config.yaml
n_layer: 8
d_model: 256
n_head: 4
n_kv_head: 4
head_dim: 64
d_mlp: 1024
vocab_size: 1603
activation: "gelu"
norm: "layernorm"
norm_place: "pre"
norm_eps: 1e-06
positions: "rope"
rope_base: 10000.0
rope_fraction: 0.5
qk_norm: false
attn_scale: 0.125
bias: "all"
tie_embeddings: false
parallel_block: true
init: "uniform"
init_std_qkv: 0.0352
init_std_o: 0.0
init_std_up: 0.0352
init_std_down: 0.0
optimizer: "soap_variant"
lr: 0.00595
lr_mult_qkv: 0.7
lr_mult_up: 1.38
beta1: 0.95
beta2: 0.99
lr_head: 0.00612
grad_clip: 1.0
warmup_steps: 200
schedule: "wsd"
decay_fraction: 0.409
decay_shape: "sqrt"
final_lr_fraction: 0.05
batch_tokens: 65536
seq_len: 256
doc_mask: false
train_tokens: 183400000
steps: 2799
dataset: "wikipedia_en"
Each number is 500 + 50 x the weight over the matrix's rms, rounded and kept within 0 to 999. Layers, rows and columns count from 0. Numbers have three digits each.

# down: layer 4 MLP down (transposed), 1024x256, rms 0.191, rows 631-683, columns 128-255
# up: layer 4 MLP up, 1024x256, rms 0.263, rows 632-683, columns 128-255
down631:470493563493495465411545393535520510468544489427467538495464536480551504592464478550509526495478511388434517518540413442546464535526536517480505527469396523567552491372581515500501501480473518551466505490502464534422480527483663485504506572521565455539502445471407623456548494513499524486475538554372522489485500506446541410543497418524484507480470489542519534486469529555553477514492
up632:590518464451490448525454511532491392500474563509437473544512494494469509539465531444465595478463455503546571440478434520529450594470492503500525579483419449503546486471456420435535498614427560416571547473428510522569509524467559436497535464517555523575500509515511555487560631519444512430539467514548385451466564575488457560489496428558479452535583514478580549461432544476526539565558
down632:369440554570555457467531398538443444554547537586451561479369546528424523440328421481447490488461441454512475485486480494469549500554474438487572515602516579493516464464414448480603535450447548520424509442576473430447395466621566595544491393450526424454462509474530457363319549493505523402490575520550512545416510520437481461543487501355455516411579433501468404501504388469559466368428
up633:575490508469563504421552480542492521507462401552573482483448505461477521521483509511528595535364547400501425518546589521476475539537555506495421512578607493576461517354476610538546496581354454512552504579615476406440520449450521457549426539455489505451520398541456531536388589514479432462512445592459524476478491414515464463492561480514470511558529496553531574548540603515565528580517
down633:505457495505484412493549568509445487456539593542528447450469599483479517475406480427561466526574431461520570498537431516454668586399527412421536470571516514526487544604524509454390497523562586547443550454482521502405524490496509482616512454527513371500526517530494509497547429528548570448490504400554500549464490502456526520534518562466465466474527570401541541400522528469537479502478
up634:457565445478510563435590522483464396481490512474423440519558541572537453523436529488502515444466534542465490582521553553511418515538464473429554448526438413538451523441507496493520478563446520526499492507557450470568520534495470476509493535511485517463422474505479447461504429523476433513473523606371442469360494528470551454448424459495509521509561512575432569567474488491511496497494
down634:521492515471459507567493509450400484561581542502450545478438448489604645470499547475425490426483571429494482553482489552428567465615583553511502591496533477600423500458461453515493590529537476529497543474555548588659636536650491514443433454475522552553493485500538546555504475513401587555524582506605482488525527503543512571482518530367520469454498527524531477515517451534485498452473
up635:444500513414668604543515563448477422465488386439537577490509534479420515477456518513533418347510476423529471544522469558575440398534510511539521427456456458503521504477612484475488600515594450370528502554610513477478527524574571605474497530536557444467461522535494451502493564449524481496524585472541565502616452481478512485530565478505461518569474463455581520468469529517500510480488
down635:533342482555477497447521510521560462448435630545456509538548424476481527461499428479517465535454539504476407634475481470408472606558504344486586476594479592454515447534524480552455453471478631557561503476526533566502474472506488502447518470445485509385519470410460536463507482440570452496383462558676444623493462456474584611521594491610543511559494553476437465448489489498415385515447
up636:432530487494542574487594508463481497517635377573519513494428502510560475535533588490546539542443443543469500529527481597482580551443550576461525460539529514508480437540493522477511551411549555567503459485500395541526542515528482456532408449402443495458563487461506605531411592443540510485470505539499412579530511482488480498442514456487545525456445483471482531523524473512463475630449
down636:561474441518503484454465453585600587508467483434480423514478519487597498609460472495480506452509484462477437490497527519480496583542434478490411459525611488446454516413483431510534448514549580517479590472515429481463544497489584472425423482551462444533540531554588518505466535510486509438481524498465548512462542524545438412538545508485460485507536646492451497474399486563549509534582
up637:586524439522452467522524476465537540552450522418539467522450534457602432388485516618464512528499451545470493496453479430553530520493499452494504534571586519443534478538424509466486577470405469536469322599502518571559463553579437522553420515513518568515527472474477475445343502532455486567409494457474505458559595533604536475458577446513490423509558458478466485527481645558407510453461
down637:483452514521471508445412534562488565504508574372538548497473522468481479462472465443435508482508596519553539454495529463551480524482561508513432501524476612465462459484507546558494523511506592530502413537493436516424479430473555518486507473502472499507475571436543433553542613526585578547511566435510527516451451458479443463406566426575526563482476508571523495457474440448469389475526
up638:489506509540510546502547508429516531546499458488427463505589479564507529454501476489520458442550475608537427421515451554476460458526489495511492481546471408513480414470485486531507589472481588555399516409609537523466544495401589469466438473486538539521540618495480476507463467566411529461491467464541519507465428442434522483522506592474576530461464452461474568517381488463577505505521
down638:450523480503518531516572444492444409490465493523584523534506460498491540569434585490505549510536534515509591594445443466455487555479530513518581500447497495512532589527549546478474493516611432547512379496485507493503549454495471563504491488483550517463435477471530478550535594474511349536522502496403454434528536481553545552538469506517487463512567571465520455341483435553471484506362
up639:497501526523519480467534532538500517507574493374502611492481591529442480510509458493500575541527460468530475440456598458669467565439444507499460542498562556495486553501604512481511525531529515425498483496558509453544535484441515519555492471504536435456433466574512531410561473473519534527547553503463489433539421455497487551484482562482541532442416438507531434530511465515529446514502
down639:542469436494562553569527575586500457523441563463503520502378503494521559464515465547533578439518497452480585508469536505520498519538573489421478464560534589472457458454437515533462431540502539453537442405544522495502435542559522496512529541526560530530593431468604408526443525529490568527395576527563507538548493476429389561638508523505515529542537501522512628457452412471539411526404
up640:530465423382532510506494501519542525420460375547457415474524474545592503584498522538499460440395481664629452431582490514518570576598471575475478420506566548480506528477544604529583534566577615545482544508527500580490497595438598557553535416479509410449515447501468361466487486349459504483463505593467450447554541557429461425546403508592499540501521444487496601527509477506508493497510
down640:571437425454332444591487617404529501541466545543492476500527443471542474523395485600550476461502485491539477466513501455405443584536390465522469474502447596536557420454528628541472385474398418479516582560602566492534539590505509348454550534542490470449503418483423359523462487485547575556407525564532430564582504582580450538493523450652453497495582427515497472428385516565555530516596
up641:563462520410450543449469537472498468481481483523457478506577527596437461533551555453577551363516531504604553417407572539444467504371461457609448536445611551424508573441580512450415436613562468489514496422548414418425454479534416529550424541568520431535509543569484526571422466461487450499493530429453479513491391538558488456526586528521522447477491576439387543449493436456502414510585
down641:509603560442528469456468509518437520535558614475494442564477559552546531489452447486530554622579534483575535579351513477481456517521367569497487493504525349442468458605445435518523459532488545513552477513509503383540453451572494551543453563556495442370441515584468466497459502431508524475431475512409500524498639540567477448554484508458504516388407489527482422601556443440430568434442
up642:386551487477509505435483519529501489469504476491513482483561449451524618485454408458476595463502482525491498455479511565567543512544479506485453496469554504523522564438509510538560426436455553611618486465604518509396450537547401592456420524478489460561494424526503534535502548481518465513470476454526469563527537539398522499465529434523602511507534439564568526521457469416468497460602
down642:510538431570573530511558470470599579537484433557525467534499580526497461427529533549545467424478486460397590486490520454500447456503452555532394503501443516519498391551491490503476425532589463551529462517491488387569526551465565515533498482484566569509521498484465550452463579450476433455466476541565551487369548502571474544427441481441458534480347485439521433539507536452503518568506
up643:455621520515485493402402598485385460521515476404485612452486523446458474530495553531453568558456457548531490519503519533569574566500579390434575479420501476563494548539592489580574511526444506537515508450508504497618430522475489410552455504408399609517434448452491521528427512575501448490489539489497526434419590493586490485484517450498522472596457572439530617456483470499477524398544
down643:644443600468510565543525549502562511558490471531497505454418566439509583585502530607513495502487551604460475464508481361601447542421468560379454598435446494604563453493394504418504533537468543502370423507587591576435464545679511534516476419503635562438556503491448602522406466592531501475376502442478534529474576539543535509542465541475541611458454415458498501523547406460541361514543
up644:601534456499481541485479464535549406525600472401517473595526488480462424439504444414482476466437458501502434565526592418504458466487440495560517488487527510508581508500497464442509468498436482628552440458429491495526471460499533533492474565495463456482531523508483573481546524400511522558503518486486542512522548499440537438532412463450506475575445444417483480482404524394570451477544
down644:443571556445427494544457514505449525480518473450523514468570468466485537543483403418486620520515563556510540418527400566465473548454559524522419438509541470494531511544440522472500607520546458439506490441566423473541543490450567506511570429364411541552607418419578546568466487553443509414512485559572484420454500476540486457575549477531469498544656504540489522460506513541490405513512
up645:487611514441495505547528468493495478469561507484488557468580475521485486472564515436550469446472452453472526477453515509425579501497604422459466531417410478467565500493586570451431469575514452471536562468417493390495437472565519445494506435497489484456481506434553423538534513536533391452442509549505556589487523560528517509490457498488540492437507549435538487518431424612523503535539
down645:508479522489526551521482474520490475454449487558441581489464457535478519527464450470521496488506490558503509549515505513473503474489525444524463487505492493461483559468539494566485503625383528469532500462431589441520470474471503602447593410497518549561449585437472528473628414516468540479498499446494593475449521478513523522537502546496437448534540495544482466521501479383548461513465
up646:470535438479557514484500471519523553544534365563483444560430486472532554548518464538471558578539593556475558576513383516499473565615554467529469495495507551536600563516432478530508462523474579560524671445506514485558490592468416528547445526514562469519484454365489485513597498459539556502434557485468547539525571548423441504493460536450491468539415543560523536538508493519407560515536
down646:617521509447488456531524502488480488464492564483520438516593474495529507526449525512510526469450420496544424475514583431526584491484469507504474528460603502520434418529530490467578471478479506452379421553487552473414510524513377561529491435489469477475547590497501480519449452517416502440567483478538428477508497524535496528472513546476546534500578472495508488503377555522533471511530
up647:497553516561513509550472472453477578505484476523498542479523403403614451544425456587470557514538464448421496450437426498462462449449503558482562459495542577440518562430472544594520475515553434504526497487554512463523515437508430536562555566483513476520485484511460472497605474507528338510624452547484461466527494366387473413442422552491530464542503457474488512454541489499536510512595
down647:488507516548473546440500517521438519485516495517475524556503475524501502451577520442476520449573485558475541464524451540453519495544497467447492507470443560512457430517506571535476439435489550521450532427469560543508423487495535452474438561530523526568488578426441600549470580477483643541529526584515471533519389532486468526553588500447397583467529437477575521477425397502554440527572
up648:508448531521459575533544487506472501461515515465508540453462520467512557628529434480439547390512588523545502568465528504490452546521540605384515618424509560474495543520548471456420511538497472531627524489470501421505489499493542413473577517484470501535524569555521468539481527518529572446451507513520546491474506560525507449469379485568434541429503471646580536446367473534519459533549
down648:481433507448409482383525509506585543495491543491484490559470548523565452482497517430528500565439487512453584484549476585500534507486510516471464515541515465433549534436535558534560516546480497517513436537488518488577443531498453501544403442448473438509517599502472541395442469464539528467509501497531534474503497417555433606425556575516604491494547567445465535495465502501485474466506
up649:406428503450553475490471667485558523448506468548529532524512618495474487518456453471514501500545527409471555432465422470505439523517541437454505463525437646441486455478579428481520480438518502449496503473498590383480512526510531502521591514503534512506435533520460464467520513561496490496469485451505555472519442478534522607511569433375367572488526480501479460456502404463554507520472
down649:438519560523397468543466497533519522470522529554532502522492452500537509485541557433477489474498419538435581530585454461526566458507582562522465579554560512488475491560496517514481454525505507514552554578607466436563566486433548523433491473511529429521514481449462499502480484462488392487478557449432607527360551493500538508520603381596551529520480544429551508474542543530419590434496
up650:554507506500560429461506535471495499531539408566493511389464444520501476548521445422461509516512591551567560554599487502535507512491511461516400465539532579490455570517494514490513500460423505553576585491507507552456557449587526560535492510492523532574624475501549465484488528484555540478556547488524584418486364471523507545478521451481591515539497515511536462442476511415496481516473
down650:525502449416457406568585549480474507443502490555435467556369450513540444473484438570561503524465534536530388421527478393522509477552460580505540518423394526526581470423453527521492466520533455557474624558530416479489479508474438476545488605480481459454444445445455605461521430558484537487409503590464483471482550544541567550517510444502527486494548503499393526521517516550582437454522
up651:580548508468441475508526524548396472461454554488525481471579517483531405454541516488625402468476506455468474495428414444465383441459507477523462517426525485477565434469517523491461466458497489503515420498549518527417477560458626494507433525428498548502496502466483522551510490479620406388439448534518411524530432523495503474453465569481538580481464467499502497502418548597525459517515
down651:492457575479485555477461567506455460489580479593530434579547510483475503552453571494536496502467447581563500518572480501469480566472523573533444496540466470451667571494452656597605456490477475471530424508492523470521495534559467512484481498542516452458561498607472447487491536476517556553529441556547567446565469476604550479509513485407449544513498535579464476446467424392440505498503
up652:455585488540451547478486468465451491479605456557497463467522453473540441556459446506467544507402434416467589430487542545598482571389557430392455537511451490526523545484580563549481386462564490450559538422475476464431513481556448506431516542510452467481418505562506444466549465490615490578476585519427489401473531623494482474533387513471503532513499519470503458533582489514508587377452
down652:472546512458526597510410491428492407554507365515525571538555441487456500491470427379463456422530543426584458524530518558475471526471497506555487496541481449549593533537582587488460550464538501457518510540557546384478486543496548377499544559448447557569502528458473516542547447466555525496559474503467545541487484542513649552503490510565421457475500524564494534415450432523521505438464
up653:557528496528526455601470462486506617546463480542479484412481501596465499596480476503480513522556428558394470489514469442580533449453512576583541485427487533540494593498514554447439431502492429468484524520553489443509529573504444537516501435460421455394496588507551536513419492430538546473525459603489397481496503499572483527489529496536513517611526552484498488524438469451477493467572
down653:450513440502470571429533598437490522428522567511448507409441577454575488549459544485512440429502426545447484534515607494451487475534494520514479439512436503457540503572516421545514492501555484475432400491413482482395521504449502549491608456500503480463500478461462484500527472476565468474568476463493592581524536480479472477463384548513494538548638590579424525508493453449564506502429
up654:550577528516482467496477427502492526496448477567569456530537496484518543475485524535519468513498446517552528506434501449453527453472489579444468474487448576511549460423525564389500493470497497512520533481493461521548526467501481491630512547496537451540466488447560513519484396550421603440475486412528501445454531606496505541510442406438478585428591494508470430439492449545485477505502
down654:452429535504444508408509516507470568438571541542507454483421536472557601541502494502501493434520501605440490489583510470531476520554482551533524504521390477451542612500492496490503567468471485500542498466451443467600456550458533469465506514458454527514544484500450472448584664554470435540570455691495479520483496426430526567580538483539529592523461574508466545608537475462612615513463
up655:502449457475474488504504553470399568476532535448575473483480477490534571468395457618507561517497420490363498497536552600488459539546519475559536369543629504540574535539461550591452502514545437582557466480466493446530569415484463498556521531497387479450461528508483468454532445588513555511482450554529453566502511581453535548508610451482541480568462507457466579574429452534581597473522
down655:491461454549523477483525570416493477524535522506619497515415511524466484608490493453471470467574535476489578521569494493563499405449466535484528485461506404519565470490600521494450574487497523458415569437517611489543524534538480526507513568610549502462430485565544493459429558502385500460493483386514493519553524592564553436424455527514509503560569482540508511439588496492474442522465
up656:521593480431492526464492500492502453572508560552523544486381592618476478440518443507430500595553554421511489515447559397570484561538532504527495533439577495499564613577556545503465468440509559477486479477491518459408493436450597534518421505501537563467474532502622493465466442500497437436492537553554502544440541520454485502476529439477518577469422517486557528410481497478484376464486
down656:590483554533510512574514483458513531428496480596447462514492496458461459413520499502525514439528525471444460528581404581476423462547536532494460555410525495506498474539475530507449517555521566549540622518429522528542411480489519457502515450521465475471482386520477399470498478525553509631628572375531514467488463498564457473519539444595452459464488523466545442481541487525537525554564
up657:479492536456521527409558492445482560539538539476494590509465494471470504468533483522497486585489449483480484490525432589567473448538480517532427540517548490475536470475495578461526485472420434486392440490518415463499462542486536426515513523509468575493488431519483466517510544480456474535478500583512480487488479513486582515535556490515535554455528457493575465453531445554471523506476
down657:568493450521510465552485455519487527459418529519533399500471488498529489541488468495441486417494488532464562422485499475478579526534521459368513463522506460544505462501477438528487524562494483433477528461504547453539546513531457495498507575468492472567498409447506533500448543515557461541435579499488531556548529486554517523480492410487467412519410617415392484506466467465542497489472
up658:374502430517483518336452483507519507521486571449558510523535524457531516417480475447441508501401539525569517586508481445560455463550512488448571484408394481451610600465556401423451453453485481520587534476572418531433467540431577506543521607463456520488531429534453527528544472465617480494492616465479457507513537427406525474502570526616558522463547526372573514504415515480494554449476
down658:515539574438492463477557519476522394522480476454558405476534576533555475484509529465496482473537495556552432432480473625511478501406560435500467512477466404503472464525585475477494522534553555484525561519537462421559577535531482469435551421454516469407535461500536571616335521434450525430485520519506536501512467578531523406509569533460485516508443457588453450493457510497448512499455
up659:496517429618486526514536453501510499529472500524546406521517436454469495439459492450486456474558480587464512486553402432427477433469554486491487527519511538481423503483480490503499500455538499458562444539522475555457489497461440461461490430502501542518508434471464544464565467518524500453518582501466428509485444546577486490548413503554475514399474417536530413517526530494348494457593
down659:557450537483555512590483482425503477519467491470554456530458571530526506554519473472460450513528485511426527487573519513614490466479454403546506451456533474454541552513482472578478549500571495510495536505527562455516525437476518567509512460519542528429516605516603369482445464454495539470473539463584537437544526469447471508540564484506493464526508502523509448584523486483529518562558
up660:459456421453463509499373525425495513513527590423467527455533508561442466578462531539480453426570501563527480446388503441560557441606516463617540510422473462353436424401475580514539481570509542506438479549458468465519477448508414510498426440586507504445485521468609582504445578503483471492437353466477499444415516568619530506439504453462513581522555511510497500483477486452471424465592
down660:518478529463452606454521497433543463467442565520498504572432494499514520453448502510533510489414576603513553593482474420546574536566551462459533488547490541492497392486489579428490626585558530479499522454598458460512505526541532485554452421495527398557596453484494445523497485574391428398579521528467466468522484535482502482503471558487561531439538528511481419547547447431505501452487
up661:411472551511425465468583517528561533511611470530466516552473528475485545530493531502604569602482507381431414467490370444520507509501582506441599499455472439437470514446500551520426523645422514436550516465515487543516560514471477399607538513546502479508481535440564411525569621489605562587540447485487469464563531482500489421373516507454458518545444487508472436528417543482548546421483
down661:387481404465512484535539455491511501505518419501396455410483533443564521503582499580493524447458468506588525464579384604481445515438449513498481405474525516551535510494535541601455469416481524544543556467617479473531460545445558613532470401470438484525509447500476494563574464509425476557467548560489461462474502525476596500545455525547414575403569497504553514455586483447497484442417
up662:473593511535450508393609414527549456500465397400525500494563555518530476582497583413534507515384582451584506495513499502577541545478499438499405481485554591536444478493533512392619476557515447493496501515529568434549430532509504467507521501481451557473526517604389500479582604470510562520517431585479472515486467490524531483526633517518545451547520458485465489447535523489507433515590
down662:429473575528429481557472451511493498471543584574504555506435493534522498505506442547501414560539490537412460486488625449524464530485492511452504543378501443550516567494468450505556473427528377548459499489464432532382515534459438548517540548559373404511418520421560589493420526530459501467558502485578547610626517554518552470448525486528521560459471490461566518574485465485521517478366
up663:588552539439378551517535471506523439470508516480541462513400535476478515469446429452481533389494512523477517514599471523533575511591562579552489435373587557502477488493533450492456467445578533501483523500526488538504483473498510472531500566497558520494505533436503443508451570502465561523471454503506563427523489432502461496457550484563536462517540488519515534419551439500423522583554
down663:412534376552568562483472579482457510522532444519505512524589529523525531553473469522452455566514458437503517485505503502547423537461498445454510480627464430469510483528492491569493402575396491466492477503575531509649494478520585501430479540511453501518457478488497468486429494505420461453580578457582427545504574517493515514428507543476494502509563517523527537539439553497527496459500
up664:559486457461462539449529532513421490504556513453516508575510518444498491461528600522557558494490451508500539527475545581592506480448530495505552537546466480500466504573484498556481545517434521465415439612560467559571439532470468462518497446496476590470472468536555440516508502487508475539410449473433479519514489497490541621512466496588463515492368332482594481588553506462467521524543
down664:438488547445507517537510487441544499460535443474529487409474491525541525503491517458561458503542537510473532491445505446449479512499502571472448487527510490506527565388545315452555441491665528507590545500384507522464539414438468519464535431467507496507445540482516492528457479527528563527570568481578533513537461548515461527455532523456439474524554516487471498514449552525511539532519
up665:532453462554433535526536539544447474495465497444468549426494452489561470532557591365426522578523515567463423432537474530503428561447470520583568551471499458548443444500518449521447417518416515369600492545370591441500466510600512519543452536477506500523497493454442454438503551465582567460547464585442526601463458478485553469505566507485559566416506482479546458574447545435473393569611
down665:606590521519598504501439524470489518463459527494501589502532507512554505530404503544445563473574466489442519554475495529541585495450490493486662484550406564441460461432382605561552569567512470567461565388554461554532505542381400491496523433495564497530464568452472523441518551477522513553508437519495557560501475468550557410477513497486444534552636519448466494427464499558530443481478
up666:518461524491498423517543487436485472525493493527566535496480500528504538424524491488512512415447525519557534477415488520519387468508492513473543519448426589532527494377478517563464499497537428493516479443531489505497530457564490424523506477390484555477543501454450570408413452484507459490506442554554523515547494490475467431488397547440538484516434526458492562538532486502535569516526
down666:544511492456503527541415555479476447523426473524523478460492488442461479499557505591449489488484519526458596473414556389446452411429559494536481477445509462533412487467543549525483465456485504546555554485599434457528554496446462580519545537584552488475491518539492535500517575492432550561492517576562507434459583499515542530416434472452468574531557552495544502476404508565442578550638
up667:522543434512426484496473556486405592518467479462539622496453461471523557512561514628426530549501528462457470554489638444539516516485533501456441437464520523578485517556437441524504488485510487520408457450494499557535415459460383459519482486528476678445476455468633476530389446483463495455492479520468427482512639545543546512426515527536445460557457478442556614557567500511543573392489
down667:598533537449489489448501444545516615608434460469489554535380507522402527471466505520385508451447416445540454521464460438496407469491535507427388539627396480523479574521461426498565513407522532510466586572491538505595508586513424425451462597484577638437540472502368426444448517578508462509469550495460462565543545571530529581484503554466587525527491539599581541405496565441499518428515
up668:485530495539433600456461487582539449475530510495457501489555520498619456469537450545521503533502536467444534494347460534494512462465489515500480428417611521524483500495500551483473471496515484457478497519583564536450471411451604566523359512567497510562558429559551459511356449487531457504525506444548600441505491454528484414493457517535525509533543523517502490428461432496444491433533
down668:498480452468505525494454499499521523524379510446553555522508520503512506534477556411396507532514446629565526483544451371462599406489581393541540476531480365430541511458574390501523453553491476565488533561476484518490508531569471388415510505434485471490451558492431578520644469429457515509486500499478427546414527520521504557475462514445459502518479443447590541535545586536592482474498
up669:552445487430430562498431469444437470536584512449524550499488455407569525594557517532461499529462485497407582607495449516535575464551495520494421474485571417429493470543543491528520496538477560443455579535431515440476503493551410481506498555490577625398447531540548495472504398486567455519428481491482500455549583387564497484513591519455450537489437503512520458481536446505538521519499
down669:489529484477471444583437480456590554499528538426557462500529501557573537413448509524569514509524425552524490530479581541522554515535491488556503450571498483537513537566463429446530324469416512542521533482541541575521613487414635475470518531465396484470492509479596439474468526395421452564469605566459456518512538466450519503461518487477483486520591562433424571517495483537483425486427
up670:540557495497473499456517506524506503526473541530517498497538580446488598377484529508454546470552504407592471464467427517578517411519453442440402530418451463552475441429521509516565550526491532480479472563452512502443479507551493515590544519528390426465537544573481518524575526475481442492435535500526474434499525457524580542443551479525508524519608455573411480455445476465507534496612
down670:501531505493425449412581470533569458503501508583486543545511424514493455577423459504420563495602511468497516502475449569505571528527606437493568521528438554452578561543447519460518485469460458443481478511530447453481527462467491484492414453512491593588568489618471375511443521511554539555445462467531478495513531567522412566472392446508532427523537466491472499551436488416463538437542
up671:536630570531477518532421560426526536505549521447522536464475469491469442525477474453543517478464537562531446513536526503493492481517447550483543470416466509511561521490475430567360449421470582438516482597471518460577505587527538501460449487493441473493442491565547482461482537500466539438518584471507477546461522505629556471503509537472487490470500440533578582463481569471473494492462
down671:486460554506490518514536467550509551440445470498559531530553522544590436457543427559442491543553510516556528436575487475412444417447440517516494495423439483591564551504419512452483461458508606585527574502515471511541424443524469453414467473530427507509519538488459455466422458485486501575487493593436542515463542431374543419534498511446495468541546468541480404416551536471430481631432
up672:552507493536422523490389482420515552498532441428524590385538448412561640480442589486519509460459486480424449418536603485535541553473590488438491569564465365494473394506477535487441532392499491418583511491394492545638532449519482476499599517473502487458477534416484519483505511502430404445384485506465454488531613437471547502554535623518452552463566492534547597455485575469434400493537
down672:480527408431504592453470525517447495470510331556536534527444504519467401557527460585455548454460378568504563496446468533534434470451556480563663560513527442532449556542526425567587438581507501517429554465473365484466473480512441520464473515472536484423459558463452459493547493425543469488517532371474453495522592495541508496452499561402520515392523455446575536503518513547548506600406
up673:485524565487547496486556594477499523450529483446539502521539523390492559428470344449468574456484479570461490433537511513518439473393498532517508531547445403458617492458500532447512449513456526501532555631548440512516490546531492607499447547628507525600530498492473533432494446506530496443514469548446423490545476548471430450523477616520551430440461492480496497437543501465460425448464
down673:554543523407470536386524474453430531503481518516521553556498541435443572447464505550524467488410450549483531538488420464443586584453607534472569581459504382413449531419499507452530534511465411566413502453444427452473480405531451463505562614419524470448514474497502544401509556456533488372468521519580450481439397505501515522501484485610554474423531546447597524521515465499533494544561
up674:505446464469587516530473508505493416479479513530587482495606535528428524553492630499456502437506408517635527473408487464509465536514505620577584495558560434473531481537490453513444468470499491408457540487533468468503560558545575499524557541519534507522513497583506455526532433570462423523549495503532400467566471483476479510366495578535521471528523477522453485453548496486502487500413
down674:500429527554482489437505545592503571351516557435534555372564541509452480506492482572542486538425454546559435420453439448525599575489468493461457431455449498525493431539432584476557536424524536467433478511539327403498540577520576611422447417438571604569473528517506557500558593375569506570502488561505518406517589483474501533576550551462469497449449432493486488441622504566431553527503
up675:449484414440562470421547414459440492493478538521507458422438494532487477437497516533454407485445452565478368428522540529558516491514537490451411550408537537559592520473556567516532537487497453532528431487574528504452581660508520467477488388531529518465461513461442487542519457455495581530540579613591491470559477552497533477591498465537479502603476354495606514523507466531438468433480
down675:607545529525600492463478576529486425552461516511563456528508472456528584501533526549471536455515505468523576447536495399479474486475461404532536485594486556510449445493510568469447421458524554496480547586432518427512490405492536476572499619475459510417457434458527596530539604541558505492484509435453458613505446488387557498550555517511424473497438584506546511481531472469509550584502
up676:469488568523484547499479497503540495497411542410551496526508456478579495514433451452578521485483416576460550535550464475497493522487498550549558488492502505488528560552464595466569422578537497459508596508554518547545464518493439529550446472477508494427450530463461456584528512447549538444498545457546434437492499522426582459562429477537525491423532507497444500586525444516474470432537
down676:559447477465488489544391473495593521461518502503532415462539463413441483498511524513497588421524543539450490403493560551403477542532644527444482565489591464469609461495561498470519580453553503594443462462458502517516533580567479559450563563500491508578595478435548530434490507445576411545396510488458497438472480544462409513520471446524508542470442433522511527476469505474526519446478
up677:572520529493566545534482448484507519494481508561483492549557456491563484528495393532481402472520558465499498525453478571553441523526466524426478532528520474442504454509558548407550502480469497492491527486569430477441484566506457504611438565491459509501377505514506500585490461533538505411404488499415511559449485482478459545549483497491581554577577479441537485517476515497420551560469
down677:451427472540427491512548602466492410485558506444509579439483468529470446510494590492533505548422413525582502491506522533496491469450460463525540538480452502494470493472525468562484420565477532486456463480497545443618421471555423606474686399411547556470472498489537489399468550477513478528567545605497458430493541504576529425540544596524554488497480468554536472488490510434457453381486
up678:531458539476502496534524476534553551523522437438381516564549496476552579532453491528449471495509536574375591484500453567575490485508457558422554549437572412504525449455520529517520494474444525459519518550492470508525420501483450463531418471499455543470485517607480546526470574556538527496478440461487429510514570535429444445484574436468482574478441482438535522570546522487441473517518
down678:476511572566508566546469642396468531476525501500515461506540443477484486446493461557562573487510510478559467577349447474465537510491527516511533544520486554521518549492604490508524518535496429560566525540532462554565569471475447476587533482445481513527508467464436465510520386570431513527547457414480523461390573474475436426585568522427450439480388434476443522464526404479581562468503
up679:417465521514552477562416537511522441467464469487529504500520483491564515496566497391443471463504549516451472527542468433453520382453462604460539468513564498508485590593492487582516536523499604444518534456466541484461605544380548501560490544504424530492539422456434495452476549546514443433426574568507415550448528585627509614497539563407537524499490512508493482517529458569421520436508
down679:591567444465487486492595417462457578554468545522509463414500544447458466436570428408564448539459421532549484502491376552475470470473586532422398531475485590503493567666502532555515603518492500497557510424532546554517533537552506507532503502551485433456494511527568440513459377543535595481544472523524548520550523477503574429560498494498534546495596430491471539499513503477470511414524
up680:480460486539497577470543508500593476537417465550508416469617498461517548527548487452419455454506576500480507548418495505411446482578503462535432565476584410492543540450458552509572563506432525495457454538515454483554550605492543544480536499482399532449520484561451504461566456395467488542472508557544476499464423477491490399531489539540554545498606547527607368597461545386536411506551
down680:445540506519383432510476364475511555430431479588497435444483396499484435538459529495414441562410591475427541574507440478477564507429504410489340490666488487592520493486538512568458525405511570515573528558540556456469429572475574523587470513462528479527584491477485514499495377638368410492455477438523479474538463500454454466540494504584516380544515472570491417462548481478476424451532
up681:477399482451440566452619548540560406537495489456435490483402480473478540478522483499457532497509480478489499465363557528511473581458563469490406504591506404611537432445382445508572619444492440535530356589525572495467522445599443478526528520540550452449544505495526440502521551502539448483497404451438565499520453581500484449491524504563524547445513486508372543460642434542490535469501
down681:553479502572457442463440496454513468583549541577463587515469555553575621475549485510559432492489487474468505494425544556585525497453492543499502458444491562440518485441472473468552351529511510438457502485523456499521495554560656459457557433513386562500544513578518518481559482365490484487536476534589451522445580514550484406440501385418472472430513508527591507563454417544460477461462
up682:490513528443466409447469405453548511549495516456530559523476492400495492523450380511496457488478508410458590528522450480457474314575458523569501507492469513510523423493519526479618475527577466677514429475555515503530553405516429446525551492451496409496388570530518499523480487510505480519552513444487507443548474558480521508521439567507505568482496465517499514499527476502491514489479
down682:487522438538454446587488482456480486418449521493544445498469468517589506420508592432464518553492367542544452536480547486469553514502600448525417447605523468538500463481430569568478595489481548415488507406508481490497476580570505522505486434466449545519553498494504479462422504558481481513462588522496401491470471465559498526445556433490493481509513503455467560494457467565492532542558
up683:478426514484539520527497497425469496506560453462485458400440554483605444509480490420526489454413527508511380472495490501489542545476494486531491487455535481538510592468541567467572546468483513541607407477513524526453407381562493479504537505511481521469512473451663446579446541497438557453388484554583554460525636547535456518549540553497485530482581530475468497493564548488508567535502
down683:494535578434465553446447486555403523489547521481482607481514528391540512488608428415493493521544484481490502617458464510508502552463454456492487580489548533458475477548520510505533523475509432489529502544520563449513408672403551371584520493483520541502516427522438531512501528537569518517429562459507441507587497488517511381574490463506488556559357530524472468593566516475595501488615